Each number is 500 + 40 x the weight over its row's rms, rounded and kept within 0 to 999. Layers, rows and columns count from 0. Numbers have three digits each. The size before them is the row's rms in percent of the matrix's.

# layer 6 MLP down (transposed), 1024x256, rms 0.134, rows 859-965, columns 128-191
098:503473551408491504503511517442452549557504468502514441517556495536497493438441464587527509511503496496522355473537527531454550535506481554556491496526526480482535505526563522506438474520468468
096:507476575511510466554536476454415510548464516536437506481488521504497601456553498501552517461519516567466478437442486505497480498492442548516593579436501489431516514491434470511467537465530474
096:530580524534506522512462528454449489466516507480532446492485561484529439452506424520513523531448583396453508470494490526552484496501405406525454543558506484432439537465478530524501462483519505
103:494471507436550501541436536568518453493486514545563501521499491505458496558486478500476556535549518511488480450503470535517525516514519478553540587501476468508565503522387469501514593509461537
110:534472512526519470518542467481556463466487503467509506480497547557487481479470532492494482442505498527537516495483513537448515472459460579547499531511499435494487522475516427554597451517424470
101:479469523517466524518515475486527494444462505510548456550457540598550446495531461482514531438546535546485474462436537512506479478500501448552513499531501524497509523552511576520457498589461518
102:494530522487524491443535537547505437508508463483583514480561409521488467522483496483472510475532490505523542451434571561517468516538487473499428483526517440458519477495470476484617446458462532
093:462481558472491408504555488530544493480572468480441475466476492487462479465475524508542550517542506469539485495474544526529531550499495608467515551519488456458510426460479552430512448430450470
100:522436483518522491520494566505476509538446521536597441497505538542558477533525509469558460507500547405483465477474468489451503523477535435512530522552445499545506546470557496498531463522488463
098:562507517538504508573491530508514538489484553480501401487445471506489522518529512499467529456385519485496461564480486413510488524481512506456499608499527471497504521418484512482509485469510539
090:527552474564515508420554515565434460511497449500515481458436471510441513480435522482509613529558549482530486488509515470543520517491499386538518513452497561461496499524533465475527465516480504
106:503501506485520416493532524494460488536563529476494517494508496594547520510490452515540520470510535493537474508451498497452558483448526560481385437519417477471457519541478484517578512458467529
098:469536580444459469492495411507515511447520436526536460499478442520472439559568441489491532497505555528461497508458481470520492375477510516516454481524457509522512513574478523542449468428542550
092:453523516427494576447472531480502429467488491507518538508452361527496522469506501532554468490511438453538502532531521389508489488454390480554446420487482459496479534528496502586543487514571472
099:525506502526507539580550501489494513500462531454508469444545464506450465555499489476516548521508489528590482496409499473519446529503494509465568482564466506552560539504562577505541495462486543
100:490466414443495505478474447520528513535555542436476469567456502531501431457532530550490507547495527514521518489491502449556457463478555521518517484485477493502456568453456480448526517484485483
096:517485617439502513511534522457465476552465503546449557505492493480515534496472474419496509584473476475528535461522506444535436520494488489560422527519503475524442522485488464519533462493590520
098:524520530482507471535555466451441442521456477547461497569582516510527494422529493550460513506439557470466473455485541475477487471466534467526505531458535526465536486537479523423454523504505473
104:536495494459475444435493529539479488494466480571495575527450519551498450436491510494535439457451482517525451529546520490587481549540499613566523461435494539501468488497508572454489521511462456
100:619600590589558462514451449516494554462525451496473385523477550456476488482500478465417543467488428480486517451517508518518514476500470506476510500552565491551539522516429559553484424481487487
099:489466511473470505532540491491486544506499505426559493515504549538579450500568465597517512579442469438457489461521583437565482527535479475451493441573442449507491483524482482539500493491492465
104:490452483495453513578467506582481558459402544567499470513476396541462490415446515469468498500473461509429498511468539531516504457595488499493484577518516470491476491476490499459517480564484524
098:500440513510579468489458467532520513457379499513494505501461493526513465459524530536506528477555498500479450439456482472518481463501571587472486476540427512450435480517563536485508520561469533
103:525460528554474437468516519484450504565454488525530521503451534538556555555451519525489489537538523483525532539532496540508523521483525491532547461436473446482509499528478513493551477504579492
093:452532503533426517496419485494514447509568541531487486461483504484519486519550503466464518520403484565482505484515454461465515432486499568481556492483513549443436520464525548475525557523511585
097:534569512466533487540449459508493551474481502442462456481516483491471541459453469518486484529522504542526501514506488494548445548508466533478493567497519442449567432528431559540447521544553501
098:591521454464536513493449466537478515593497472494543472506494543438528481495445557482524458488480575541514462511501450550515530540460462506554498499568487534496515426492575447455429467517485495
102:420512538509448453450442484549552540502501546521476510493495519550555473491510496517561440530513529503423507455446485498514500537498450506456561604529513549483577500476529534548491515519477444
103:520475535516465496538566524535485529544441460539398451518439600553522546574523517497584465527532447539528488517488492535534481571501543503508446510492453501463517555511487441453512475551515515
088:582563516464541527544452522491516489487510497459525483473437484486524448495491579530561530448520481534616572488551541495557526521516513497510486508543526484439563551503470526468528479490521530
099:561507460472507517532502499531430482511501514457481464517427544483473555497538505489485560518521544488449571521548494530513463520536489455485564452470491438463493547544505402430510538457546478
100:485571486519415466494521424390467452489523542531454515543550497526540470469511496476462498464480497457509451537476524498510536508492417500522491526523473552528488449546529485398530541538466507
094:526479523504444518569568449543535496459487397517458531509519522516398491513445519540528443469527512403453525491493542537451440450534506444440409565519564524537581550524513494437489531489467462
101:494493500451541514484507481438501497534489491464490554494444517514440480474560520546488533488512534566509504492500395578471559481430518502468434539533476446500548533565454499431465506473504487
100:528481480454491461465523460497520522432496459535455486458566519476482494448570525595500468482408442530497507477479466440395484470467605493380458543561423456471506520523478494488478516511455523
098:526510521483531513501493558517509578446461557468457405529520500489423526496550470435486514505515504506529551444521465488569524406524491476450578507471494457444508549494603480496552556508527584
100:559489453508498422548427550520439506527470489440510555493512546481496465467494551441570482489511494568489514520523512540525442465532560464502492570461458455501535477497540496528453478479502447
104:479454539516508451512486518523542502505431516545499484497550558543520529523409473507531487485446495483511531496488500520500512591444502480476564471466561505522591523550432518514552479496494473
099:490421549487495513572532497554460509478512522513454507490491422532507505505528453491471536482497504491529498514429526541600526504496545439507547469478597515515464443594552574530548488570472430
103:451585488450504521445585493500456493537498569503432491560461557464453503448525490445431529537458527530430495530451462436477483477457537491546499505489498513463534507504581456494547545488494553
102:549493501496540473507510558479489519478494459524499464512460513527542505465496500568493471553532458481552532473524514504477513493438485473403510484475440500496519503497449534484487440435487510
099:500518508467453458511464482552463522530525631479438458456482427514449525546493509492519468438500441506456579571527555463493497471494499502489522469475485458486514479476496514503505539507453484
099:510500455479467551502514580470473505470530516475516512506454549563462440514544445448492509422482477515551520557514523520445493511530544513414438504533481522555544529458511503494437486392564482
102:459531450610492445616461517471591521488541466490506410510499518524487515477474588485516470517488508560512496472473558532512469517504505491519544429512493507542503478557478539495518507507498473
088:517491475554607504441559509528514493482462499512530473544534482475470594508480446471471540567451509512564481511523487473542497463490549462465525552532506494514531569460503473461556517497572504
097:444412555509531494518425549536493495500466607497515549457553452409468410543486492517498489485527552556476458538476514482516448503472468427500549601558578511472486474474474516513501473514443389
103:472474543550522439597466533472488492447526542462517483478447506528469514502551503464464430532529533466543543502519481522548478415533452510507491460467502534517480514519408539547610506512480492
107:449569474549417515540510469456485468535511517493536459506418508484548579517533526447475561541483513617516474436562469510469518529521550524511521466519589528530509524516536527504520503492472506
108:463513517477464543460577448503500554475492574497565483471538523532499453513481503517547493472527441488495455500457551528466533528490473482584476456539476523471517412518516454510490487554505444
098:464412527462529495560508462514504495517544488495469472527516468513499561547563593495470559513522508407496423451507546514529535502520486515486500549484434520514552503458527474527527530524540515
101:487501479497509504486429538540458491511448472409485524467584469429552411490531477458561499510536538525491458502525465451460511508508514573542521431473497513440500545525525583417539521546534504
096:445488575503471522549417527595423478540446516525535459490413513503466543515466537465574454480541504455464530560487524531503528450480487553534524526484496562452507423471436564528552514502449551
094:465473560462567480434476483507437483464491483505440548526517533427502511457527505534522490478477528529406481523462452448457532513531539529493443545531457495501462486533516486501455531492478468
097:454585564504462470507591509478521538539465469494613551497496555532521467457457490419432497488523537477514588503506483513541515577549487512556528491456530500516509479505511499485522491471567493
099:576447543500528461523479460484422541532496556362502498461429491504543543466493526499512502467563495471504488533488474503484561542487493508481469498537538486546456452457417496422539487486546490
098:473522548433557484499562481552497600456489508446530487480529529484463518569501465471510577522533547514482484552483483481485520551534568443495549522429514443507531516504513482660458438539534547
095:493559509448413511445467546468499570454461520509550459557484501472449560424507470496504490447489489511531480510512499499488582486514442409465470499478509468468534516550458459500521500438537486
122:436505504455563462470499590438543529505538455494492510459500553497441492483465565422526551537479552533503434477504457501463464518499425507482490483451550461590467449501447565471470465544535532
107:521494517437448483547465491598477497454493473479548483504461462532515560445507538479480538454622457474521500453489502491547488518470540508456509547424450490499554470528456538449462531482483570
099:512497481551537457566444490456529467452535504478469545545460554464520517476500539535567489530523493514487454436488555519420496446454565442475500548453448454492497459542476515451472487469519548
102:540517568460518547530493566549475484562563419484497481464496481486559489572530411548501491518446515485518440477485398489500452488467522525494477595437569511473483495479554575469484512481432524
097:533547529480543551525504451478497516503458505523528476491520493477471446517464510469434437503524508571506474454479509440369517399552479510520542503517576447484473505479546433460514463533477450
098:466525497522579542572559498422503468491506489461458484477448450525441448424471505559514520482418481471570517489559579510604433501455492457513536463568499520492475513551544504479517488530552510
089:498582509526424497524544548526465491471497581504502498507467555512573431501425558468523520509562547472500452480474471483470473469533472451509514530485513516504573481533478513465480491491536513
093:498446484485407449487511527471519485508549503458474550494462458515495485431456444415451471490502450484476486467533455530538498595480485458523491525509529437513378556475541454537540456451467487
104:478481480458583536528441513549515482463501478493475576491482467501498406557515487471489565540439415429486499514607483464503490471523451523552533456493456577522538430507468551546497584467487520
103:522529512487488452429448525557511506417433478482527533514549535467511460441548492551494487487523477502477505511520488550494538564516481460516493438445501507470502559391508437552429482544499482
100:518529535465448515460544477479550484479496534540462458486520528488546443536526547557526448473436498498417533580509489530434506485552506513558421445433497478506497520500566560624488514488544445
096:501517409435475455478513501466404599543461500549494456466504475522485481476472519494528565485496494479582538490544570480518460465539460496539491458586495490410482510509489556484465518481496519
097:435509480491481440449532468559406522535529533465485508481509482481583534523538540444471504489592485529492468465496453485491470500555485487492450520533533529482561538504555470506552557479485500
091:533507445535547509560490517507512608481453524542512471506542532496525499443405487513514528557514502562519493481546501538562530441535539522449519465565409554430523518448484507490471488550530487
105:554481563475486426480516477499439498535481503467468471512534461542477454476494437506466621443570522477428530482498540468468582498498424455563498542528501495505502557536488511523433521520586519
096:465513476551579475516493453486497493462504525507537495444479447514458504509577484553516558478547497548503468467455546581461573464556449481459494507452514475521424468509464470582545507516468525
099:521483512517445495476565548523463554509468546478524446478465544519540411505541577463495536478534531547481508446477469483533541492461516537529514533445551468494456484437501460478519475524502474
102:513464522494475519497549518533564500502473466503436506524512485503507503539502530538520497537441567530556554521453508465552531549500506426525467480468471492447513545416516467520510467523489484
094:572607502482568531475416410470468482526430492497527467432465488488415568534557572531505523434478492515530473472546473406478491473503495498534537466523454488513500543471495480490528452382458504
107:564569564509482508530490452484472535442538476565487505567538481571538518489562451496520476511476491445517496522468458544558443583472480456486511508499485499541481448556500476524530512569493409
090:449545477556530470449512475506495473545459479444496508499484471458513572506523475470530469480544466506534470488536468516469575437486495484512515514494516504583514558415463495523479607492428489
097:499459541542512472513493471507574564491432529537497557564465503470465477515507530498452353456506437481499541529563456456497476486526481488535614465510524497503543456440475512459534456476477459
095:524502451452484533518500593499550460453492505558452396448537509595508499475519498477467438483540543480449482507494515512467527508557485544497478496577521478520476457478476513524443549516493544
101:515488454470508538460478461508432436509446548513543487492512509482424424511457478566492531564525504568458459435500490465447490475558452504512522496502463565518405479534486541497475424436484532
103:481527554490514540453492379519488469457442496509533535568433504515512571470468487533485513539456485506499503498530494499487499528529484525512500496501458479498505400524486569407567483505454521
101:481382462526432458487537511514484500485505431519463451499522516518444514513536539459461518524480517490485508443530494534491573484502480536493465481540563513576488581490583467532466523501496492
097:485576547432444536488439482475507482534530445539553535512467539578487464470530481484558482466593500558505427496518511525472586541467563465442531457520451429560499456538438492502483545449529477
101:532476548507540484437460523486512409519439478535521511525469485525487493447437412465442505539520518518505501520477480496424538525508507482536519507517441431588513488597500470468434473470547434
100:484490490484526567541539425527451540576490497475507466467472528453371499471501506532491543501476492541506497450530556427568474508495486545500522471504499457532423486448400548525537453487530452
106:455495519554503495489523467485475487474521498472495437484563591489528488546501531531513553469482449460508521519506540557483484449538522512472486493502483461457463552479509445542500457439491460
101:547475552480493525506505506504501533515460472476511527462386530463549528446499472485508567487457544422483537518528542466561520451587505477470548514463550522447562508453505531503483458512512472
104:486514395506549547448598537479534535579537492466516476492549554554534497502499543551494464471505456566533504459518525489472468494469449489491508498494567510531494444494484509457507519405529516
099:532483485465465512502516488508488555508479449488449544534578541506520581526477488461481548500437509537508527494485495488438527473522502504583509454520521489478514476415544503513420476451461484
102:471483540566526372523489376471492440549527457463458504484500494491614508454478554506464574507499532566506428482464509498486515515538489517487517495498486476476485532514419470499483536523472463
107:535488462504512511497478477473534484422471494433438468546550536441477529511477510506426474461462518524521603615464451490497521423488433515528487413530556525481535525492510523505550556436464547
102:465460443453546478505470511463483452446429491534528500501528539541578506534530489587561516582521432529483520514493497503488471479485503476545534459458544495517500465504479480562473505441536450
096:473534476491529550507524443531472494518458453486484475396548514429548409446479484487473512558504569458466534548524497538453462547492502553497470440488565604575528454414479518489524561504466469
100:506505512598477493456472438497450482474480484514528491511490542507478520483549463525478538457444510518561476491514511555469527559546506467467538555505525526556484530455481462550466428489438475
099:473424522478497419468530456403528546444524521477524405479524454461476469550473581486527515513560500514482466512539550493550532477466507510442547480442469484496466600497523538547513449526552529
098:451498510506415503522544464454524504504526516450523562486502528428442494517486519470436444542557520534582505463473491483523527475484486570495549516510480472537535531475468538497510462546541530
102:559489555483437474588501446490471492617557511526486480407584420539442563497433513572473553511491470547469496574562509456541419488484522561510504488555601514557509509584530557508483476548503480
104:541533455482443446508489555553528489525448490474499446506501554489491491482509404540520563564501495529483507519462489486434531480492492524543534522520530487502449501554523445488520516525505486
100:474520497478529444499456461478588501401438509515456477421515505470537528470490529510464489481498509564574561563573421464555518455406512531603520431494512499472486540538539494496569422544457498
101:495505494530503522512523511445503506530492524486517475488441487509482545480504543540570489488528462483598500578575481543402487530552475615459441563505513485456477460546477519511528460468431502
102:542553518492479497513620492552576554547469414499525544472587504541471479439558434439483483529524447521488505603592444520446486502469503465534495484521539511530466489500523562475494509488496453
098:479465486596549506539479592414462460533484543573493438458529508543489473476465471507460527501520486419526518517525502514534497532539550513527463549461494581496512555518435510493484493443397522
103:536416513484436411484550489482513497475465509451568490562498460434447443521464540486471546527524462556502457534471469538506457543551492493498453500475514499536559481595513457434504459523470493
107:485465448520484469480522497430483457539585545554476586535581542472550525490516501580450529552528518495470490592556489504484537504488542487515602461478494481435430523522490550542391522467545519
093:500470514528556496460478568453508484510446408499500445497472470511576456475519508547557525497445440536473531483514520493496536528462539532493451417550529453510540511448513504464398571467562514
099:465508428502502463454450543546452479513507523493443442510497474499524514502501508465479426432440519566522492458514548493451519555470560533530562517429450519469495503465448503500442473537415450
# layer 6 MLP up, 1024x256, rms 0.132, rows 860-966, columns 128-191
097:483531414523469517625455480514542441440482555473493565479451507516515456581489528479535495508530496512495500500496468502543498444481520476450441517602482533522536470513501460443486518545490480
102:452528509543566533545532536494561496544482470512452493521514501479520537496493443480415513519532513485513440553501560446511489497480590441495560511520453556509572500556458554559472502496497483
106:518484533518399515493433513390524441514447529454526534506576503456451490461487503500535567451483496574508532432451517537477548454460459447443463547537490532543396380508500442544540515493490502
109:509535560429471422481529511479484532451449454476556480483475548539525499509580479554500560452544467452520487448542598491507513492532484486508463497554504449564537508606485434508536509566507535
095:578491574466486467494490429483493523452531550502547444551449504393470492508476475513448518484526532467462565527556452510536517517561517507544471451563500587470530465568489536517495532477491510
101:541537500552543516500495566525591532486511475502512498410514512418472387605478457439499454503524532497508464516414531543449503525455419491543444516451437437562483456508522502512471515576527452
101:464478562485496527383506517472452540491499536492512582549521523498460470459521500431483470506549574539490472557470530534486460531458575536509522463584525480495462506509545533468408522470539488
096:511492517473485495517463467468467561500597499546495504442479507508462505438505462495474530503435550524485472536535465580542452416470427486439612483485483473546469447390459513489508495509462517
104:545460490502469456421446468546473552521534540431481463525482472500468537524443501490515508497420500454439545492453394501497497484513472461583547515538517473488464522527568419490457470516513517
097:483569481491468416501462514486500538455514497412435537550542514453555518429422432512471520549583481477512419516497512514553487546427528532578571480503570505448466535513483454431479467535551461
104:542532424485499507538502451452476512459502539449492523510515489451565505519512477463476486473487528513500505512518469512513483512539437502579532454482491520506537570454511571570519541457514483
102:500447548480437569568460498533524554514536471560486544522587495513532492509476485507469440573493472422370587480478509481495522453514469496488504489565483561584434520478503463491549580512489491
101:489431559495550460547478545490524536519463531463527540471510549403499565497532486449524501507565475491550536535529499492497551540541486492457540544551496484473448519533407540514501534487530529
097:499488439501513380400479517516491435499507443464522451482450470551516414537482520471475585535486508484523509443518486461524516556554568486518469483527568533504558487485510504523482539521572493
099:550550510593488457443500533521527540461466502522431487521514446503488509427499474527457502456482533461456478484487582477505518498533484488489519556463516542505458454512548561547389520483440413
096:548503552533498430496574531493517510449510510501434487486511518502478491482495512523506508485473507495503550506482548509515556551472501554492584441518444545479515508490406481514464490480511457
108:541465516520504555499525517538565538431501521476516447485473489505444570501522523467480516472546506483507451585439471488504500512524464504515475457525577492505512495424522480476480435475520427
104:515541498531475511485505570431465503489564494440490544442505521453463487482427516571545544395509522477570492557424554547454452517529483537523509445507440488473472458484477508469539488401493474
100:440491510576538607451494502531439490473532450508520467465536534466382545506569469527538505550507519550463420485529471537499470538449492541521493565509522544533490503488504504526518544510400527
100:499538553535546475506519555491477560450471452460426560486549455474424514466457479500506528508498392518448514498477449552535550508465471531452568504542526493444482498482497527539501422545587478
103:598555454531432467421492484547447447461507500500528488558502470498475523445508461436451513463452493527478486517455442541533455557516485449562489492448422479436479462492469576546524497533425602
104:553468442559482534528489479479399456470485527549458463454546468517521520471460528581482444532545448471498480501489471485520520524510462494485488475593492484471448523534481513482496538489547574
103:492475511527462562526463519484550560489473454478496516500541535533433466452472464472473535493489406505510488508502548484525456453519479538454468535584556455551439539428509596492461527516529471
097:505562509490523501454469500437524511477466511489515518506550479512566528505480413518530504524547500444511561499504556443510530514517532467506478463496551473562527555461560533536451501498569409
092:454426490533526532444543518517492480526546546511519518435532552479546533526445455555518530500426472552512467426447481499474518528562499444453479462455510517540506521475488404580447546537498468
095:396485554472453474634559536507470494502469498483472518526578544520477522540514465491504468553472492581445475514494559470413546481502445519512526502474541520514469415504489561529531531535404507
102:597528497503469495462561502514551520488540491535519501427444474461476508499458457468461492445466537586510482515507482391524484460456526492533538509451497503581463565421413489482468496529523544
101:502503572507553440461448516451504430499492566514450484509465560492469416525495510546515529533462501504447508494472495444506449518479476494509524444526520565554486462485452447497526598459514443
098:596522540539569449545530491518468521478531473445465552472535421540422485498552478495423532541509505473446488468538547495530539508422452524516531493511493489492507525401535545510580445459517505
095:439424529468562475528504466484453520474502504538538464472619469496549500507504470502521514400475457446526519541488530546541499521516506481462518491481497487552477478533469439550496479501510497
103:512547461528504536494494531494431525408486499445495522502513463579519588457494452444491482499474474520514543490469507502532472482463546507552530451462514503572489461496476552503487519494553491
094:416498494582509581518465473564523479448466543507508577546541463525498566417565510503480487519493471540491488470440535550564431495501434549501511510533557454570401505408508509494465503495526508
101:497478474553490516498496484539554525583529523511493486506531472499504480532477431498553503485486451560471431573553488530504515433432444464475505553472544467454573514461460541479529463466495525
103:445443470514471479473517457471508580521526508416433500569529433534490486566506497514608490477520548506485526492587488489509420523589446446466496542462470535529520513507543424464448500532504552
096:465513512484480417489483499433554467482543455522422561490496524440458508478511493479486520530525440481471514499574572549486550585462456548489581471489490470515549404398465480464423526552499494
104:535456432531491513500429484480500518499434579516505522545533530467534604543471493426495520513499508562508415541556497483471462486498469526633547532390485469475517554530564554526440468451464444
101:473526530466503476421429458529548560550588502497521519446492459426518502543556553389481592432554468492442495529492531583566448522480489541575449544453530532471479517441497516520493493484478536
098:485473528516503440479517520444470507526535522501485478513536527489455513499467527470560503485509517562471456424477410521527514444518487536515404607490566427542510458469472488500545509472472457
106:545493463417432414481406526483505551539573517491495496537482489431527458518575478554459522506437448591571506466520511491508546504522521385491478480463443457517473483484428513516516434522464462
108:564512467530490486465517523485483465506598439482450527461467451553428505499557495451394446499537483525559584511533478501463462509407423502594534510537553531512508519529510483492429456512531555
098:454490428500509522592519505458485475536502456415502573497539621506539400537454429541482559522454540523445508478496455526479499525464498515453531516523531421485525512500516482546521471493543538
101:586542505541559506538459528561513500510497530410493590496467465493481491514478527520524509530487485523436551451444546489534530484458501482434538462509456400573496516430451478462525488516503524
105:435463468500401503556514482445514528395526460474456484491473540433520530521478444539576479459455619500438523567449499507461541466504545503523455583509474471460478457527505552514514496483420492
092:467526448456455453442468591506526523425496483513491544419478439507547477514496536537535506486519515492530511477505464498494469508579423509515595446575493496476550514438484475540535536459555524
099:492461573493556494550545504518536455447551552459462504553558540509527566546498535497459587493525481497467499473493485463511502495420498499551524524502505487549540555459489427529545525511501542
097:410537430546578498543471435427554467471459513422480479492498452482482509515549465504461544509483469531504537528500507517494524460505480525506478530502483398412500429496415507504457517549449462
100:476500493481508511460463504496472540532490546567453526533541473414491515449567499514464474433507529491569456454461524498456544478444459524578526520453539492538455538481436530452560523395503533
109:437543522570496513455467527477510527514505500474513556565477454481487443539492388571529513519523527507533515527437425457535474494542456491506534422528548503439506420448507542588488455437519460
092:463457509493481517414496478556424459520504487478510493513533464485511495425511569485474467502537440468531578431550548505510460522454525505467532488418534504545463430485492514523432441572526490
098:501476525538574500461495502496519495557456423485511500410521508526481489443495496456559515518450449445468496522452474526417598562440490488587529542545477478539534461500511442529482472433548537
107:451479500472544465411505499478521506566520491566527498527506443473472533507494501540598510462467496568516469497499482535453531487472501559480497500480475457534496557544496456531480523510553520
095:406488536528552498465521533519510535460530479460511552412481478537479489462499517504499483529520456501485514489550531458526510565499513557456545544579543490507427453537455506536526468454538532
098:570462505515554484476509460510517491548502540440519487503533548535510502531536538592458563462536472510460543468475480444435541484485512605537530525453444521426520512427545443479493491523496516
099:476480486542523524506450528507487551479551522483517562460490477534432492572475448517484511454483455501533421497524549538558500466443555506565554435509499526524495488548475457468469522478549495
098:515531536555522531492507500536526483540527523506505495514484482564528386512515547481494552600507429460537520434522514541483537475456482611484564458447566514522556465601448501483463494436523543
101:486499482545500436485549489538547448508542496502480543481547546533513521506515505518476532519478478494461481544529566539536458453434561530490446483524552509582605515461496454507481493511530509
120:607512494458573435515511502459548535485522481513521540494475508497476450465469462563529507516481551514588431458595552422529498541427451593496491570459448470499471491463471488526523435473546589
099:512522501479483484520443486491530476500568513469547505474496560516517434460541529427554503567444428521545368561516490525544501491551542451458504482514538474474555558507551501517454495409503533
101:482481423495476442468552486517464393468536456487515522494528455534515450543481480520495467587450416529516512553491595508477508477568489549469504558511586457531433453526497539538399531484565534
102:514504469425486510460549505533526435442501441467489445492512489453476500524539477570470596466492457527508530469459450501504464499487517490504524538502471459528516521471464586512467438438480477
098:519484515512484541444488524560473487495491462496499510480531470506500529517476457549507567489497431516502473459462457557500479447454536418571542523531523526525495557500435561520477474442472509
099:517427479541527576491441481498478460492466538602536433500591490534553489493490467474508522538524563520523489501500480521458440505539537462549471515537454445538440545533503502446480472474503574
096:419502505512530477450460434440525521548480453490462521503478537489529511461524540521528554491432428500484499476442497530463479495497461477494558496440538527456500464503459558470451469513354447
094:443598540565569457513455486553469506454557466520469477516476527492482490528442530502587519497471517465498427468510501547461439492479535554481515531428393562565507463539501390496489531578538411
106:528515516527464543484463530483523526572520484490456452526508482574625494500508514490499462461491458490532465467419544474498472505550578501472464528462489437480472468442544416431485438460568485
111:521501508603470498486478527483477448526515490506450507528494502521549480521534492531616525507499513528443500507482596549463461603584457514480525454462451498471488525452529470522522546478515535
096:507463525480509582451540514562466512466487533564444523469523510474477485539469464535519581468520505502487509420578453498505500539547443487539484497509485489439502457521384552520447514440592525
098:507550580480560583490472492524553536484508461481455516543518558455506611543494514493510564521485473582443472513481501575514539504441517481499529527451514481549523549486482490569573486562528530
098:475476485488480473449477521404493523457517567574529495502491551485405453536512528506507502497475521511523542487522492536505537571467544484416438446490501491473452525555463586535433476508523492
098:530476460455499494468537536484532476536534393540505481556488532515494422497482484439448491543525494540511458509525503435487508528561542517531509509547496505500503478482535627426481487511576486
102:500490471518459577597467517462489551501559517458538564530490450495514480559441534464442507526484540490487501545571487511551500498480563493511496485548502517518448433549522547544483496483583462
103:566480462480509474438490539594489491518446472555468485493472530435544581482474509502599512522544557475518463526592508447541407470537536492530473522560511517514562504443427515496478529478514494
097:460495567471490516529433562488552481492474454479538504498395493450499489514497438475497517443471534460487506487549410482569431573547501536518485500501484507517543471488462531434512480513480553
111:492528507541484497507539531522567471548524511580474474466479523452531557529484507516503508509463432519458476455525515508540551545549533480562521591507468512482467416453582462548469570522502521
099:498460465552518500466589522396472471397478451510507546474443506412465430499504531445491509519473479491564519478554551581499530521484522573519506450466471488546536494505414478528509530524522533
105:534414448469497454512539524480460469489489535478538480484613482446419511468488502478501481473533513510493558415551506504508463467489515534442508497469479533493501452529444568475461450393538484
102:504489517460542526492510439493480484477559513539511515485525489508453510519549517529456500512556509544479486469495396487444548575468524520502442406531493503481563419442519449508492537481549526
104:458420497470523496502538496507530458476561517532482524544513460489441537512462539515448471535510523469542485502523536503516573543416468533547497552500450447555462524465521545454485518487508519
092:593516505510459523457427460540438454567534517464529565530506460525456494541479494515476580532510436504535499524470547500505601485477463492469512503534527483537471495430426522489522547582537547
097:468451472490499407520510477521435511546507485424520454464580471442520479448487476507457498520509525501468476441551455521483450476530480510470558447500453453430558548558493516530489535480511467
097:485466481567534485475488589511578511472619512399532517487516465475462473446489521472453545429521467523461519511530523496531483509464510493452516518522466486568433500492480478479507496541487466
098:452435526557538461539539467502506514414542491478542543450460465547470516514555495493490519536512464404449553532489508494502458485491523411539468517476446513515496483528392509438586467573519488
095:559506507397512530501510514489463485502467572497551507450492439498531470529514597490512513529456470429537522473489478466538499505589455499485534587449529552398519433527597461528550504507563430
096:578566539543473468528528508471532491499486516517452467472540512495473457469510459476445541490479528498551458539543481529464407595459535507466440446438478496417533508544417514466520457505527425
100:534481449533502471459515548550434496553505516475435504511547499455491510461417436437440439537485475557603576472494526569559506514530543502460498517461494558473496508463485565484514502536517506
105:498450562478458448485531476491439503405427452540509492465535477492520477541430494479518501528500456496539474545571531589557561500527559513486486563467517484487388540583458475479404484453510453
102:499482519486506536501505530535502574610537519487480513513489521425500538470511434506490477450523538508459577516537445413557437504499529452518503391518477537558518436526510472512518495376499526
103:498532439555604453524525491534557542430546474545470505518483397574545451472531520489437534463568514490556538508526520545517494502512460505520506425529455422506514480524477482474473581593487500
096:574464511435492466432508477527521418496449498506524462522430521461507486515508467528504488498570468451545532499502537506509509444546510503505433497496461525560477470561522504487494545514467481
107:471484503512484447492534425464479530524524518482550517464524480438430564448554483548511498512424524508434469584436570495514468517463588482450455431498515427531550482556446511475444527527486558
100:477614500464518451485556531456443419469547475533463483456542501458523453448511495481476547549585531536482489494527504518480491493515449608458480475512531525538546598429409497524476451540510522
102:597551547514441471561511511553432438550516497485443529531467503470596440486454513512452506508477476445539489478471488458523443451488479432479559512481529491489513475486431473456495532553506498
093:564513443485459502511483490486467481505552532389504514524479473464447508503455493442470509498469480546507466397559484505558527542579502518531488474475474523563495460483502561479439535493458487
101:503518635474519447536526469494474468455459382392485451439534497513447506534498455474527496509475513490540477501485515542459581570539464493456469542498469474498544480448484520496523450498531447
106:538531542483534458493453539538513529485468534529456497492420451542450498457435525483524521431489590435448467468552512525473498548509402485489562427538494467534573473514447483526529436538408544
095:490489506499479444436430478549513535507474467468450494503513545485477448486495462558394466516422522490445514558476537523448499453531507486551535442442494426502577460417453470563502568499518465
101:470466544519527448459540501510455504477523450565487523523485477393560480515499594442532433535517463470534484443545488479442489523443512481544519554542523533455500581540433489527468535520512469
101:556483469551555504444505478542493523526532464425539463432459513528539498514582565497533487464511438522464487442511506486511507484478464552504502501507460522471530496588495470457570458549555454
100:499508509527560415511497442444494436462429533545494443519515500561515497503506454497444525512539397532410494494515460529527488528488517512510478530589469555449468547453514508471521466460486517
105:495495474510540537461517507484483567528515443551456516539532590471468533467476455494483448524501410490496522416518498508486541513460565534526535510486495512545508517481484444505476459545525551
096:483518564571461506517529448468530418451495488521425529550517494480444478463413495482421510498479541542463509425492501523504428434471501496469515540499477499472527546493479457503511503547467462
102:566471488588577528400515472461529455494533512499490494492543499527487502441490513511491492547511473472512542506446544504563474452522483479510437531492433472447466513484508496556412450440442498
105:508469426514489498448526553536555525451493595454527499483468482483492457508503478528537522510528469567529534477532523497496427478428463548531498494524514415481482435515460542486536407494449513
105:602512485512489524495511522455482478516486440400455541483524454422457534542511570543450489529491529552505508548526497393551521542472513481452487485494482551480446542489528583562562488480530491
091:482510538473448466542525520549500477453452478430479527518468542499534541509464507447494519479482514558499543463579454520540449520529458457498500540507568508542532494422500494443554532555514563
101:511431540503473553461514536539520549484486572559499596456478486532567462448449500429591514518482507515514497507453501546500525479471530416554477507537509462460518538470536465384433497516513505
101:595491443577451444499523539426517504514472488521491465442467539485521533478481460528453509501519493417525451575469514554459512480545517477537492468519468470513441470426512392486510493568493469